config.toml
norm_eps = 1e-05
attn_scale = 0.125
init_std_o = 0.0
dataset = "wikipedia_en"
Each number is 128 + 24 x the weight over its row's rms, rounded and kept within 0 to 255. Layers, rows and columns count from 0. Numbers have three digits each. The size before them is the row's rms in percent of the matrix's.

# layer 4 MLP gate, 768x320, rms 0.0605, rows 362-498, columns 160-191
109:108084122103142136109130105168149123167159124149068164115106114095151138094155143127116142149128
102:114100135126104154133107110163127117088111154127091167139163120158153101064135140130146125153129
093:107150108165085155137109138135114107111141148138109154105093118108134082103099168104096151124163
100:135064119127123134120086106123145108138152116101133121143161116153146138113101110127166125141138
107:092122106132076128145171130133123103122106120148165122151120130164077097147134140125136093136149
101:121137112136134137130152078090153136087123133139127174132174103127115094134124111144111147128195
094:129153110138119141160120095092105087124162151106116109133132126119148124152101156151159152129160
101:125144138168150143163064095117108170116182119129163131127149115111157119134116117106130157140114
104:122137089165166146163135113187143104090115149127121100157153092135115112096151117157101154117157
107:094086083144073134129156134084131141149131178110157139125092147127155099131116100136131111122144
098:134136163149134103142133123146166113107124116122094116099117109131133128164138116111128135109082
111:154118141116162189117134119157208104115113154143130131106109109136142137133143143162122158121117
102:116095121132130105118121115112176134121144146165131170136116131105113060126122154101074115156093
105:100139143087093135142164153124151152124133123187124171157109126112133114146106132113076133111137
100:148108117129170122160134116116099126134124123091063135121179122086141119155192097129103127128127
099:160162106137149150166146125159157144133157096097080161109111157118126143123090156145140081166174
104:117078144167129135130115119090156099064115117148088147102157152086164142142086141124110166142152
096:117140167173121156113163087116160063118104125121138162152134128111133088119180105137147090138109
098:141107163129144099157144135163121072163126141122120122129122145145133160165130137109176149146118
096:142110147150117120181103104133069160096110147116156140127150132124128170118126138145106123129151
104:094136126155152120131144109111133169132086124138084151130118149135124135113121147135161124119140
094:155141127131147098112112138125061139078104086133151154099135133156123123127120161170135083134154
097:105147113067138144109128143082169120125115091117135138131123126113131095155092105157139100129117
097:112134136125095152145142126116130123132113126114118143129166146161090136139177172084133132153172
096:113137151115109168138119111166129170126141093170164097127180126102058073140091173123118102121143
097:124077066129161126158098076144110123139103103129107080166141119079116128123110145146131141140128
092:072128077131148154112125100076141175123109145112193136133122126135156146110138158093094119145167
098:123145115129120149131141112130154116136183139172146117131133121131122114122115113119111195137144
101:134142132144121094084117111107131122108134100132144143117147120142094119117153125134115151160085
096:134125119120123142150084119115105083147130171108134101133132175081141123121129137105062146153143
099:159126164125159164130146158126093106134141143145143170169139126117116130176134109166125147125072
101:120120148148108109145142111156080136100151160088123129135165102106062102121117098109122142152104
103:167135154101115134112109106116111165113157151125152116168131112129121120132118105128088117159087
104:129128139107140149143162127124195130121132112107154104119107146144085127132145133145133101117185
097:143125120110105147149066135146166091131126158097143127114140130099125135089154130143125117182119
104:128154125157105129121167125122151133115163127108104106158098124113157116177144126128086148128131
101:100130163167075133121135146089134119141149097114131114129132136112135170110101092112098132132168
095:132127069125129077126148101105142153113141139169096089158135144113120143120122159136064159120105
106:131105135142096158099156180090140125173145159152149153101118117158159160160121132094132130144122
094:108142153130143125141084101138122143121160115088169122103153105127129129119106139089089133080142
090:147094152145164134134132150124146130100146162103141142167121096154114155162151132198101102117149
104:098114095113132110168097146182119131126102094107132131164127137182121064121188130154127133081160
099:123173168083157150151109149098121143135150138133140128058134139118114086123101146146112136113126
105:138107105102146090152132093145131104130090116149146156153122104138145116139109059109101092131136
107:113141155115160084127180145130131137144126143153131154106115156116115089117145112119106110160115
096:088124122134131105148176156130130127143125175145119138144112125118054126089072142118130106169094
100:125132119099186119132110108197129160126118125117078075135171110144085111120125146191106133130129
104:136114110141101100083106124127137159121139119161128117102145107094127120128129138100131097080104
107:181126127090094166142121142117116114153187147125111140146080102122147135120128123125130132147139
100:128129121082107146125134098112172157153168149138129104162076175163115145113123134124154102099075
094:099117145108139135157115116146111091114117113134085122144154134135127132120143112191100146122120
100:154133125111105104130085119129097181135094164151153116090166075148159130125169133089111126118106
107:139078147149144090138093130150145116109090110130139128140124131141101134152122117125122137141182
101:106125098166102123130147117127107111098152097079144136071132121187124133137117138129138086116122
103:114154145085095154108133117166124131114126130150125123137135159107121136150121162154123157120096
103:149175134165096156085141105087104082112090109117129138100149157134138116099101139198107103156123
098:113131158107116139105106173130135122150100127107148106148103158145104128113150137117129176104134
103:100130173185154146144127118142115161139111113153124147112131145125178097158126143116129130152162
095:154137123117144129142172143134114158139103147134087146126110111196190097094134126095093105104123
100:120112108142104132065094120144116113135148165174140097138124152172097119071140108122145122156146
104:137145134145073145131134159143132135124135121143147146112096099147118127117155154139117149134158
097:132150140117142140117111143107109136095151145102133141171148155129066147114140157106106106112110
101:128125107148125120104110122101202128086135170113117109148142112140121179144162137143141120129098
097:110102128095138107105126127134088114136145138134149129137082156152122124121155138107107127141099
104:139095091172163140119085151101128166123156109119138127112086167110123095093135139119180147116152
098:147138134116172139077093117094134122126120137131106118152095159137121136142133130131116116131142
102:107131119105087098181110118163131108153121158180141121109110115122118129142134123160134161114110
105:162084103142126091114095127145161134085123118136105144186139111129160141117142171172139134126160
101:103132119159069152122110095125192128108110124110099107144156144112109121147145121113127115120136
095:118143119145124141129123096104114103116083085119131140111152138159119114141133147122223138113141
096:119128114120148114139171159135162140143112097186068144134141099103124119119120141114120125085166
101:146115138142142136165099131087100130097133150117170154097118128127160097117149088133085112095141
097:108181154162135135107100144101125123085142128147135123129153118087093174134098107139151140081103
101:136141102128090173166141129140119128067123179129125143097137092098128125127138162097141135136151
099:129120154128136114152107090127141148104101141087178127148149069168136131145096147099156154130120
098:144129173142143137145128151152105129146121157118149131150129165116122095149150129110159063157130
097:160161107121133119141114125141169164118147167141139097112170140108130098091104091101125074104173
100:119081130144142168107116119129082112136121148103126156123104128118163143095123127126146118127122
103:117140120119136120103145160157145086149133153153161114122084140131124100128131163078144129086120
096:132094115133099143127146116139146149091119163179146166078089156123118167135110140149121078131129
107:149166116170116168145129131132157148113141140155091117141121161135107139127130116123119146052108
101:130047173116087135115126165140150107074144172151114120096134133133129168122124111160167104127172
101:105115102102160113153159140114117171120093110126133143136116120141155161064167143130137153115115
094:160088114129145152146145151120124161134118134111130138130158107121127119129146123128137134154131
103:116100135133154163120144080179112144177124127094116108145098117152136123128140157120165113136059
107:150129130144107135092128145074097157099149153137138089126116153087083071139090120158094153100133
106:133146140104112119135116122141155165130136113149122165169144128082114124138123124098143134141111
100:107118126164104140098132134110147117151125156154129121145118109171144118127126137162138142078120
099:148135153110117124146136086137102114160112073147155118123131145138110134139140159158120129128124
091:134147139145126127154104161135086114129119131086180139165105186104135145116116158141116109159126
107:150103117105103163128139101171089133154091111168103119146144112128142126162106105153140108137148
101:142137136145131111128094120116132147125123124094119130153090124123127075122115164088171131139176
105:140183145116125142116129129135144093166137167168198102123130151126134121117141120140093134093139
098:098129121131166164135094110145128127119137163062096153071110108113114130148114122139136176154142
100:142133139152137123099103090174106135150104141094117144144150113114139129147143127113110155111078
101:135149120159147175171184130124135166143135119102138158143096138136121116108136143145091125119126
103:174132129138111138117156125102126131150117161164123115087108156093139175130130194099145136094125
098:109112139133132091193115150118114145097120103144123180127133122137141128147090099136141111149206
100:155108114141127115187126150139132116093153104112086098133140125140119153152124106157131122150164
096:111134132148179120111133127105111151100105120156151137079138112114140113143172124113090176131165
100:130105174182167108158149105088112121125111181146130153155104096144149126129130106146125116104173
100:139147095141140150141166116130120157161164117106130141139074149135158149103123114127124135094107
102:115173121108109134115179115155120106135139117121137121127108104150097164116121160167186158118087
102:082131128112114130125102141165100124114128145130145096127132143119144124094138138123137112094112
099:108197133147123139156174094125120134102179120108118127165132127107122098117132121167114136155103
098:100113169132129164169120135180142090126120125077122109123153154121099123123071141125167143099125
105:130141181104112173164156113124145107132119175171177135096111099123085128137126126169125182131139
102:152160130185178159115142144138139135131135128085166079125104127140165124140106131119105161108152
100:135125103062114129130121168133118106121119111099093085124205139114090113108176072089093128138081
100:090149101137105121106148130107140151124131190150157060101128119122161182155133103122173127109087
102:084123093105115129106126113111142164093151113106183059122134176083131155122112132137161136123154
095:163105111112118122133090166123118122151150132111115134102144114109142148171167171162125150160153
098:180126110110121100129154141120176140130127095157113123105105146113154120121117127101140148109130
100:149090140088133090124135084160100114119113159130146153152156119124113127105109148138117088123157
096:106145118094111131138123137131128160099137121155145155134132141126113142115085135143155062127076
103:163108125165103089113163114120160138146143172156122145128086116164094110101135143138076145196158
100:137139131161119129126160112140114141182145118098090133137120121161155128121122104078107165136116
101:119121061167158116130154090082111149170172113148141105168110109167098122139117131128109131142131
099:123127141163109155179116149138128080115150126140146141137120100118146169104099122150125167116142
103:104130104173103112132134158133101117100157169127127103144136150093122125130112144101093126110127
100:155081204156127099117135113117126123104095150158139151133162132125157158147124118157098112155133
098:135106154130099134157149123124144121075160123090129093086151128167151133124113109106117075077100
101:155125118123094131122148109162176184122130138142146103103138117126111118130169131170152143093112
109:111126121092164126091096084199136121177131091142117119145121076088114165132128091105123087080116
095:136121116095139150152134156130132103141110135135171144126119153141147109133166141158100170121159
101:100128127164122139098157128116098103129139100132137138118146148079127114144105128139095115097137
096:109161074130142122110133152151097131142111114119155160153107162153129151145126149146122069112153
099:129144078118152102143107137096118162143115120091175108154145192139142131104135150140215143142129
105:149116094114129140168091154124135148113138106196098163136156164152154175139130133113156120136150
095:135148100112133129161145142116128138138110109104141110096149090116087157107152160132131140142116
091:146100133126095126107109133154106095103118141135143107142085112171069093126142143099158163097140
098:106125125113097139140115141158134104132150100144129167102096089130140136097143066166168130128109
107:144083105117163142088098163125152091094114127117168122123125114147152116109115125156161094151105
101:144124114082109104152110166136124110128148141127157123123139109100081092116161072148119142142138
092:179098120112138146125144135163154126106128109158140147141109144139106162155089097128133125118161
097:144111125111129171114113103152097133182117124123116075152117095131131109160083109167142176129092
098:107126116123146153145099162144120101114081108101099093120092161107125123154105171114118142150118
# layer 4 MLP up, 768x320, rms 0.0614, rows 362-498, columns 160-191
101:126135089111150154146103138133116141094114091144081146122106124113131134122116167144096145105144
099:119130167139150110124160128137114142149157126126122139138118137171140130177119125110118130085092
099:110120169156111139110135109103105121110122122115138108089125160101163117148134179113120093171139
105:108123167122132125141134117145135092176178143117124121139162142151111117130072107123127079148094
106:106123102116099151108133117167119111132152126081107113142148141121142122131123199170141109126133
101:139136163109157133179152078174133106120132119130156098118159117163143126150104127131111094137134
093:089169119154131117185134093128124136100160089120126110123142149109125101114115118131149141137104
098:162165140122073119114127118125070131143123125146159141097135126177180113113119136115121119118106
102:105120172112139153103098146101147102144102098156147099134147137119154137105098146072144147134111
105:140169108123148137121124149157160098147118108112093104086143055106143112128122144115190147102096
099:091120101105101108121146141126156119152104129157132141119153122128072127134129161119158160172132
104:129124142137117076122131133156133098090071120097115175104128119177099125119116098168146133150169
109:131114159118121082141130132155139164162139119098132137110167152088066092071143145121065102149120
106:148123158052147117113132184133114158112109138152131134136150147146063150149101117120120106127099
097:089093109112119165136158142133164114135120153171127112147169136101155094134115142095120135146171
096:125113077109147147170120132091168151125133135134149112154131101122123182083151144134137116113157
107:127104122141119125143134119159130123070154113141096118165134139080116130167176103149110130126130
102:171106085146103146137134171141113156137153125165120109127128181141142123153097163096117108132134
097:154077134149130108167137115148109106125105126126137127140144131130096080144121133112098095158104
098:131094139096164141173110135095092164143135067139076124108131166122159105129099159142130113110128
097:136109136140136119117158099125130092162105150141156171126101130124121130144164122074106137161115
094:135152141125167132133158118129101117125113128142124143171150132120102120114121099102151158152139
099:162135111077133107126141094155118127085162117154146150102129130115152097159121143131155124112143
097:082132153123170086100175156105134123121145127064108148151103127141144127177122141115114109063122
096:138137129145112142160146142111133149093099138107120093072144125126122159111122086085168091148104
096:145149114112113132084135164132117124182128115158091101094085144095169088142125129113111101146090
093:124099137109155108134158145139122138107141121123102089131113156103091175148172117155158154153123
100:159152118151124140101137112138134161134114124112171133138136118150146146121094121114113135138122
100:114111116142169148100092118071136139144128106159141155158113162108137151149112132084124114150137
105:111133091139133100126155099127135149139143129165123143115122098116113113123111133151114141148140
100:153160126124132096149113137167142138124133109142136098162090139131157123074111143132148118132132
097:132125118134141142148127103147139139117135098131105090095131160130154151094144143108141119161162
101:114107133114136159085096137147128118138082156128083137179080114116129158139163127140113154118121
103:172153110122139155108127138135152113092086135134142112083156138120074128089124148161153152151146
097:109098151095104101111124129074139167121084136130146113124143112101134108134150152169154128069156
100:096104129121109147165116133140131115153134103105107102175106160124105118116088131155125164124106
096:153109132151125143128144117124100143137079117107133146152108140162100128131139093147145086110191
100:116120121087136160152123167140127132122133113118173142138115084145165143097145160133179144161140
102:128189126109157143132122110119160103135129184162136128156110136114113124118118122124139090162126
102:120124104179120118150123114147131118163124104131123120116120157103129115118142108105113128173126
094:120076129134074111140141110137132126109133156101131104142076129131173143112140132170110136128150
098:121090136135136185138082159123144153112117118100130133146145126121115139180166143063141106087148
103:136063110182140094108173150140126128115140086118061094123135139112135141104128116133167109118105
102:145142169139152107152154135131125128091136141106109116114143111101168136142127144141134104117103
107:113166157105107122137125110128105130087108136136124135121119159068089093153161107095119134148056
097:144118080109127127127143105148140142138108139126120157135154132085084127137130149129095076131138
102:136104145162117138141118062085164161140131139099131136084114141145167121132092132114091144120123
106:148160145134173134112086185148128162076135161124141142155123160139115086076099139134100174107105
104:139122136166136143129114156128167156113118159135114134149141090126114155097116139119092164115137
101:192150131088145123126104129155147128152150113133144094098082127115107172145112112144168162108098
095:061112148131092071072127118103145119117115156139096132072102089172093210125140111077135133182135
102:105166170126135140127133167104134134136124097138145143126095121118143130133118100123145129149158
103:125137148146132144106125154145106157106135165128119112135135124113106130141123122159115100152154
101:096112109120151112120178123142142132119138117122135110174093092158153125145103137121102145145145
104:100068099117170184146203137116083108125127138101111135128151152158111142124144080156106104156131
100:161079080149158135112143135132141151109129107177153100145104108083124155090102127154127154114126
100:143132126119158155154148154161110126122120149126136121128151150114113130101156118153107159116105
099:126145150133171142187111174125093164148114173147135156168164137085151113162147087140112093142133
100:132123101156082128110138151101127141116120155158108118148138116110153134133145106148157115135131
095:114079127161146123157109120112139130117116072139170092143146174113108106075186137108101120109153
097:161132187126129135139155094125125137103118144175146160143129136138164138155129158174191099145122
095:118153126086132102059133128143172149109118165132157127113087134102136092124099114159081117126110
103:146115126094134162171103092179101136080105106139150113147125120115108092109126103115092081128140
099:085135122123136155112099103161075136132131117158174143150124161153147126125116142159125109124116
102:119181139128165138110130129137149145159106107156181142130134118109131128103142154107046095114133
093:097128145153120158138116173091110117119086141145111127175111126106123144135114112099123132117152
104:146098132118121118129118127138158125129142099109132141127117144132150119103119132109129115117091
105:134123143105136134121169138091112112129103167142137121117140116092120131139143155151128159116115
099:105124096146118146135133137158134130129134138149154106104104121156154118115144109124084165180157
096:131140107124113096113135156111156132134143150112136138152115074048133124129131115125097111075128
091:132144134159092135146126161179114120096105133104084122126173150104145129149121122088088193159184
105:115140145083157122114156106144101111147081110143112134146136120161146132133113129136111124172135
096:051110130125129116139142112148131162140098121105143130119135084094101153099138145091157140131121
094:123144074161139089154154140094129120115150178096088115109152129109102135120125119124139114120131
099:117151134141119129138156112164099077172184138122144091162136136085133085129131180116102137132156
096:140146129139107117134120190135145093151073108147114152097155131127170131088113114129129125121149
101:130104155142144093135138167113158159137136133113123075129115121091160076155143153109123144117149
097:121141121175124149110079126120104111129107159144109139115110110084087120100172150156125172080160
101:109121134169131114122125167176090134105137117123148155128090116163123129090145116125170116155140
100:123110110106157110108133134110150129153153101135121141156134092137113154095104129150153144159114
108:098127141116147153125142140123095134159092146167087154156162119111094182137148166123153143138136
098:153084133130131139138167113151158159150147168135081181139141120118057161132113130163130131112147
099:164072151101140102170172081131132139102156142111123153128145086117158140140154125151134125156152
099:131113108071168089161131145132139121154103118142146101100138150148136161116133138147116140143117
105:126112074119117139127136108094144099161127116123109129121108164140151149096111128100153121115150
105:121149120131168169140141142145152136121166127127103123141151161144114121116122108168134089111142
104:123118125135096155161144113125129155143158167114099132088164144150154070132112124123147094133145
098:110158122133155148134136121110132169148136086175132128068130109106130081128178179129144151093074
097:106148129165121130117118119149140092151131145148173119129117123153141158132097139141125142152103
098:159118103136140155098135140124095133149114145083113142163096151181103103145147134123129109147158
107:146134122163134073133122131134139152169157128113161129082065147110126175105133161177099101141102
097:070126065076160121166105086126132127150098178121138119077152105127153130105177117096126119156077
104:134163151126123124133129117112139101139151113129116143133079161124124129107101122162131104110130
101:135163108119084133092115123100148151174109102138110149198138117139151133095107166113128140110192
100:152117153092052111167118102137098111113142133100162142123111142109097110140146117089141129159127
096:136159149100073140116154170138104112153122184123154119156144095066140137122125136131164164106128
105:152126144128113151127085152176120141189136145128105109121147133140112111139149109117151143144133
100:114157132112119083155185134135133104128145130151107158144130144081150138147141107140119121127162
097:088152093123161143140158103134152114150120161133129130123121153110119152148104119113145175089094
097:096119115148144131188125141123149141119143101121125136133155104130120110120116105115122156137129
098:106133156151144138130144140126100110134161097156153135132097105175152155108133127110092128100153
104:098116140096141125154085122159105131141157122106128102128139130117154108111162141138126151143151
100:132134078141127123107088140141128119081135087122102111057149105128097136069112142102120140104118
100:137141129149135168111132149109122129141109060153138109120152112147110137119097100130097140143151
096:145131088146156118121138113119124150085121101100152118125117131100134118117138145116114172129138
098:138133097114112126128193128194158127134108153140159131118118172122168187105115118155160090111132
098:143145153102124118115137109081153123139176107178127098116157121083104165140141138136160124126115
101:116104078070142136135086150127149094073133161140129153126164102153157144130143132074105108171098
099:118174089139109138118148130099128118179133064152127135120116145145141146182120048129119089090129
097:116121118136149139096137119116152132114088128180135131152130064125126135163119096092091111143131
105:154104124142092156126105085182118105134090125089097131120077104134157132098143145136096153156123
099:156129115129120145107146144116104133138114134166132138112124129153166136129070122131127133128100
097:104124159113125087075138183178119114114104113163154100153129088137129156176156141131153126104124
097:153101104137144136141142106130158107105149156155128124112160127136109107122104104142156135123093
099:123133121158117120159133084126124073155070149129127117124099189143126148122145141114130163168116
101:172093113126158156096086126153104122155143150106132106158155124152134117144107135155129124118097
096:135164152166108134162088119115107092154103158116122121136166118118140125122148111107130143113131
098:139107077153114113135116141139072145162142171102163152118127129152158137157107111132148145075091
104:147148155100174105132169163181145130089152146163108143125132126129096086119134114139112112154131
097:134135104119109075121137109110126105121157155155132126157124078128133131101101162062156117115089
092:152121108150129108115146127107105179101170141145145165127128151180124118152100124101135126072156
098:108097131113128098128120141130126092133061115125125158154156164117157113102095115120175125108097
100:068104147126135166125137109134184090084101158120146141186114116123124169141126110115100090164139
105:129118132125116110117103110088115150135152113127169116111169109082147142138150131134102124137112
094:112145144111100069123077164169062088110134148101127101158166125102103140093110163109136118093139
104:182084077144179122108061121147139120140158145156087094118140119120127138125136132124135107108109
098:156155129111137106158099166119176177107167136165092091104153080150123130111114103137163137141064
104:154121147138158136082092130113127146096139071172099105118121124162116147140106153158150178156144
099:143127140139113139129077102139104150109084159124099131130113136153130126174120129103130111137141
096:135127114160104165141113121150164148097115095167147140110133116081097119143154102130141134155163
087:079139133142134112135125138165128142129119105161098119120168136155141166140133118138127112138119
097:122167095115140139101123106124127150093126104151173137153101131136126102099090124151139130111080
100:108136172096126150175121139137120145126123104083142105121076092123140097168131165130101100077127
102:154143113134131189102122111147097136161125108151118094154118098184194095127108135185132123134146
094:114146119075159104144142171123103134108088121137186123116122110130134136121093146132100123142128
102:084100144142136112113144120151133111157140164136103137122078089150158121147135161122153093117152
096:167116123106063100106143136127117121099121128114173118152126158079119132061088139110118170155117
# layer 4 MLP down (transposed), 768x320, rms 0.0508, rows 362-498, columns 160-191
100:178111131094108166094141143118073096129124133155144119169113099162140115142138123099162117132080
099:144159127082153134114151123118139141108102098119088145149161113137124130109151119133183156128136
097:141118200146147133147143116144103161128149143111157092124117148122133158126122141147164092158153
100:143120109120179109096133112164170098151117144076183144112155102149126133100141119114108092122103
108:088082091100145135166135141140099102121097120096143182144153111104161129096118146110111103119140
101:083142115174108126162155160136125107106150123108097139101180119127143131132099094116111098102144
097:101138115118148117168127125144168136117138115115145123133101159108112107087135156100174158138137
101:151134150100090148130153134133162101127111154130121096166134143154116114075129130132119097115150
101:132104118090129157139120114127122133151142097139140174154140146091114125111164107165137123135157
109:117097136076118118099102085072107167128125122141120128167125107167170157148102184111176123115106
097:124121113161111138149163080138128126175146149116075161106082068129127165124136099116122132115099
107:122126111137117085106130091167105127153092118071110141137145114130153090069091150166125100146161
103:127128129152112098148114138169092146124095130100081098146113108158150158129157129112123147103109
103:106154120102134135135143157117134116125143067113114143142116119129138133152118118106141141113071
099:132158134140117127126130149160137130195140122114117130107165129139164123147153132084157153143106
099:109154106175137142124126129139120133130112124089136128131163120130130137181101175140110133116155
100:136133112132146116130122125134081133104120140105156142142112176129135140117114119129131127107123
103:109107141121150159095120070169139077089099135102115168122128140110124114123120120132159129117101
104:113138114114148119128125143090138144122103136136152134096133134117140133153096131103150143127129
100:135141084148104095132173153143127128125149122107104103114150107111122122126116100124115114153122
101:091126131121156090055114108121117159090077166106109125112100146132128120097143139122143156136113
095:160126125151141087094092129116094099110133126141128114153130095109098134124113172127118142145120
102:134153122102153128126119141125132115105133126156078102097168122092087143161120106096100121104156
100:144109176137102097125163182112127141126142115125135096150091124106096168122140168141114126105149
099:143118116106126143170169122101181144134147103124163137146117121111153117145138133142140166139124
097:135124122139172128106123126099082157140176122114114140109118156136137137079161152140127130089100
092:117129121122134203114097127135133121112140141143090108144132029159141066145121143088151100133127
097:120150147161152145169166092105143123143088101087101103083111125126104119141112093097131132125128
101:144102132163112150106188127151133115102115096101125113095144099140098127071141138111112181099152
098:097144127098147131131099104133157097149107134083136098135142139150123150104157106132161095153124
097:141105128144101156103153128140096106124166158114131145131140091155132151115078112165140136111117
097:122129129091106167123104138089095126111130167121144144145139102139097149106120137096111131181082
100:143158108137079132161109154149131135133134123095105119102209069108126098116102126149109135144168
101:102134151107111101112109116104141086122076149158151172113129149088114125100196133122118168142159
103:169095099148135104142136142148132141119114136123099147102121103077098166131131142110110134150147
103:120112165130121115106103154103121137150106149135125124142124177150151153115147112133147144110145
097:109133110083101184149144106090097117130130110134126093104133082146176109148133122120110151140134
103:143130118141143123100138100104127157109115148137152089091104144108148099087118079113091154110147
103:167084179112122143144167107072124129115127088145223121165125104128105127106105158119135093126110
100:116147110157161113136133115150163135121129121168081107096126111135095141155178108166148092178094
098:140149151118084127078114150166150129092115175135105129154084121115138115138115134110153136084115
097:113121153133120158128123141133090124108120128127126118123159144140103137112120156130180108109098
104:129126129059117159120112098120137137152138108134138098110091099108162157139139142186146127133132
103:146151116165104083132145140105149121091147147149129135107162137102143119122134157140132118114124
104:131145107073121122114127150160104141107126095166115123105150144129117093163121103147124159117115
096:102168077115107174160121107140110135113161136142130104141154177179156177177137108135108147129121
101:158169092119112144091169116119158119161122138095120093101138150152139118107122123143129146165101
106:134098149114114127134129157160121134125117134095194144142134159139149146141080157097101118126130
097:154091112122144135098141147142157127142195114149190140129117105122116140116119109149117186124140
096:135140102171105152139140150160117123191126093136163127130096121147119124117115167113146158119104
100:108162132110136101149131100139156142131139105142134120103123145143064115085148081097145154106146
100:128171107101171151134143174155159158144141132151106133092113151123100120115133121147167129155153
102:122127159147117134132152162129114107167088117131117158101118097122057138146147127131095121091157
101:081120099111121146147195170130097159158112142123138100135141150136087092131138158153135119157138
105:136175127125157121109071106136128120096114117147123152110117176127082164116124143113124127097118
100:137098128149082150141115159122116139169099142109136139191145125170118130127165120137120124140125
097:113093101133150117104151101106137129106141123144119115111114093144124134147131146114125159097111
101:120151177123097154150173113147101181130153151150127149138153132132112107151103142170175084164114
100:129111102141100074144148093120149132144133130089174138168134102130147121103133129062122109126080
095:132114113128112100129149111109141120164119148090178118147124153148121137163087151103151094166130
098:174128115093104143131117092107172142147118092138141116122143122169092122138141099102134137112131
095:107074161122135114134093103203103145129129119194152097129197090117147138138143098086119145120146
103:164133114130156140132142119127129143128131178104158083147121123135127125131147136127134168137071
098:092097144164107097127111109097160100151163132127167082108134091126131111098117101130104130136142
103:143171164151083105132102140117126108132142112115161170105115102094099140149166098153104132123098
096:120117120102161090110077149148103134091120104162130095136144096118102099115150180134086126096146
101:094146120147104118162167160163115115150125121108145125129117152089090134126130118126095129116134
100:141148129108108090128095141105142106125169157092092137158131142132154099134155137088153155146128
099:104098133110097104132126157147103175115093131144162123130135102102107143181182158126134111145107
095:187092105125114069106141106129122143121107159169134135114136092092116124133122110096112154139090
096:146137092128086099143175181115107153147119147149095120130132107152157092110156118163153131136117
105:107114141108129123138117129143140177149141142118169127101105136107124132131110107150135116124097
100:184149116148134159138165181160095132165154134125110129117109174110151151116106147188133132138154
100:133119149134146101157113098144125116125151078106132075123110123046128102139122112083125101129115
104:106167076154146095120184160089153109140157096124104107174124081143129134082166139074110152160115
098:091141157128116125157199144103112148129123117183135083135132196144144146172113140064124153107124
099:188138110128125135141124138144139083164096129133124157155151107122130112133143128160143111117162
101:119144181117123137103095120114139097097133178107123132123117064123122116090145146120110138149134
098:100120158101108086147093108125161109131136089119114156097098127114121133148122114115149111158091
099:086124167099159101151128117122128158127126123133169120138093139145149150126120127136102115099125
104:102156130118118155183139166124155162154132146125206097159094079121122107128142107132171147115095
100:132096135124108144136135148125091115104113130172159157117117176128136098149131131114164132100145
102:125169095149118126109177125108136145116142134121122106146154110096137159111102097147136135135130
101:170148147137130181119146171108161154143123172108142130141122096159149160136135105141132131141135
103:124121145136115116151098111157138095129098129123104081072144150126130132149140110145147095095117
103:109132124123122167096164071108138158131144141105172112164099109074110111131125116129161170132125
106:107130123148127102130117128126095111106081141137168148146147129099140128137151128124129154128167
092:121083094116118125176148123121134123094139181112143075132149152168137157124122100176104131137135
095:148158141137163146188116100105158140101130145093107145121129139101158134103120076109161178116167
098:112096102141090096116142134131147129103112117125117178117109102160112133152117119109129090107121
103:141097147174150082150134157100143139094104127163132142137130118107054141106128111185132109114129
100:142125096132135143121120157084125124125147120071165136134163103129132146127134175150141107163113
101:106068113115118158124125119169099095131146139157142128138142126120093160142150152149131125090134
100:142140100138099128101130141101141138116153091160141111155115122162114148143142159122098129114121
105:129140145128060094120077121138116114157108121162170098132109092130107121098122135122104107146190
101:122154111112130121145079100148107127119137129144132099088138121168138089127117110138133086140141
100:086097110139120138166112119154159119154115105117129113132115129120139107150137134151141129104136
092:150086090140125093149110109115127144107125142127154096135123092057150125112137138160117145149097
099:119116120152127113110136107105084148117137129152133120145126155128131072149138125121128097156122
096:089135159124151155132157114144090138144162118110136114092131085154101111157126174133082119108117
097:135128130117119096154134117115123160079156132174068108063128188086108142104119156113128088158115
101:078144128136149080104115144138105139123087134129119128100178134102143110137162122139161140127120
105:142134145102143155110114099159136137091119118143142106112133140203107088166163120140129139129149
101:160128156127127134155136182128140119122161175105118094123149157138126133120138108133140165126142
103:142168133134130139101131168109119136105150130151103128132099143132133066120113142090116130184119
097:171164146122114114120149165143132126108092144105119169150119119134098158173134099131127122142153
098:141109102107111124141100164129105139117121119128096141133128136127152151166111115127117095112129
102:156120128091114164147141109148169133143150118163146140118132112139119136161123151124140150112118
101:086127110156126134117139131170098144122150144158100101118137171135173134118137121122127117107118
098:146114137115135173129143134134132120127104152156112123123105079131148131102112139117117074144094
104:137148107118132151123167072121113147161153133171129150124145155142121130099123140105138102112157
099:133096119118101115120151153137133113139109135136175130109119122110135128144100093134125143129150
102:143136168091144135105147194128136125094125102128141143124136151111125141137093128142151115097122
100:097124172103138143173111120114124149112147154109105133135119176115113152129118116127108098136130
100:125132140119116117135126118119132215145108093147170118144183124097146083101129136086143154119095
100:131136153088160149157133109153100190171146103101105135115103119127122097122113136116091118128121
096:110098158117139077114139167140176131064122041126181123133067117153085154142123142111143141145138
096:170097168179157125084139159106147143157101142159065149110121182131124126139132167126121130158174
102:098084144156143199100098132158115117123177118116065142171112132147112108190136131114133141113149
098:147141130111076123107129109127113088100115139118105135164115103098159127091130121144125158096160
095:118154126093125134130121121095135122145143152130182169163121127104139098088136107145106144135109
099:127147150163113093123100134153146146137099163079117147108118113131136122153153155094131115123094
100:107121155118140090117158178146106134142125140123102178149176145091101107135134146093138120165137
103:141099083151146168133160132141133153098139158068122147138138129082131134132134118116107147146121
100:110122115133133127134090165143120130156137126114168102144124086147104135116128125117130101125105
100:134164114142122112121133108122082106139131128147101118147119132136117130098119139134169133121108
097:142171146087080157133149114117114145148152123151092156110136101097122146104129134112101119128112
102:097170156101118105135167185088124140101119112156140141133152163122136137116149147091158133099179
101:117120159125116144093147115123118095155153107118160121129154116160142147113116100169159050185110
097:134139124151120130119143113108112101163146126122093126151087131100106179137127107166135137112103
090:094177167106119142135138165149125122108135117178088112124131096147116124167144141153172106133121
101:129166119091157136132118117137139127128151103101125178098088145116084126047136116086090112075150
103:151138132130104136100149112113099137099103145144234117057109127137143148145127071164144113105128
103:087074129131125135126164115090175149097138112073112103074170150087136132146159115141124119143086
090:069151171089117157125132143150106155152149101131167161138106135109132143122135119173118112124085
100:113114128104088133058142072148129135153129136150173164116110139111108152110111123117097107185121
095:091093119161128166122127121139134151164111099111121114138129085106101125173120131143113065147087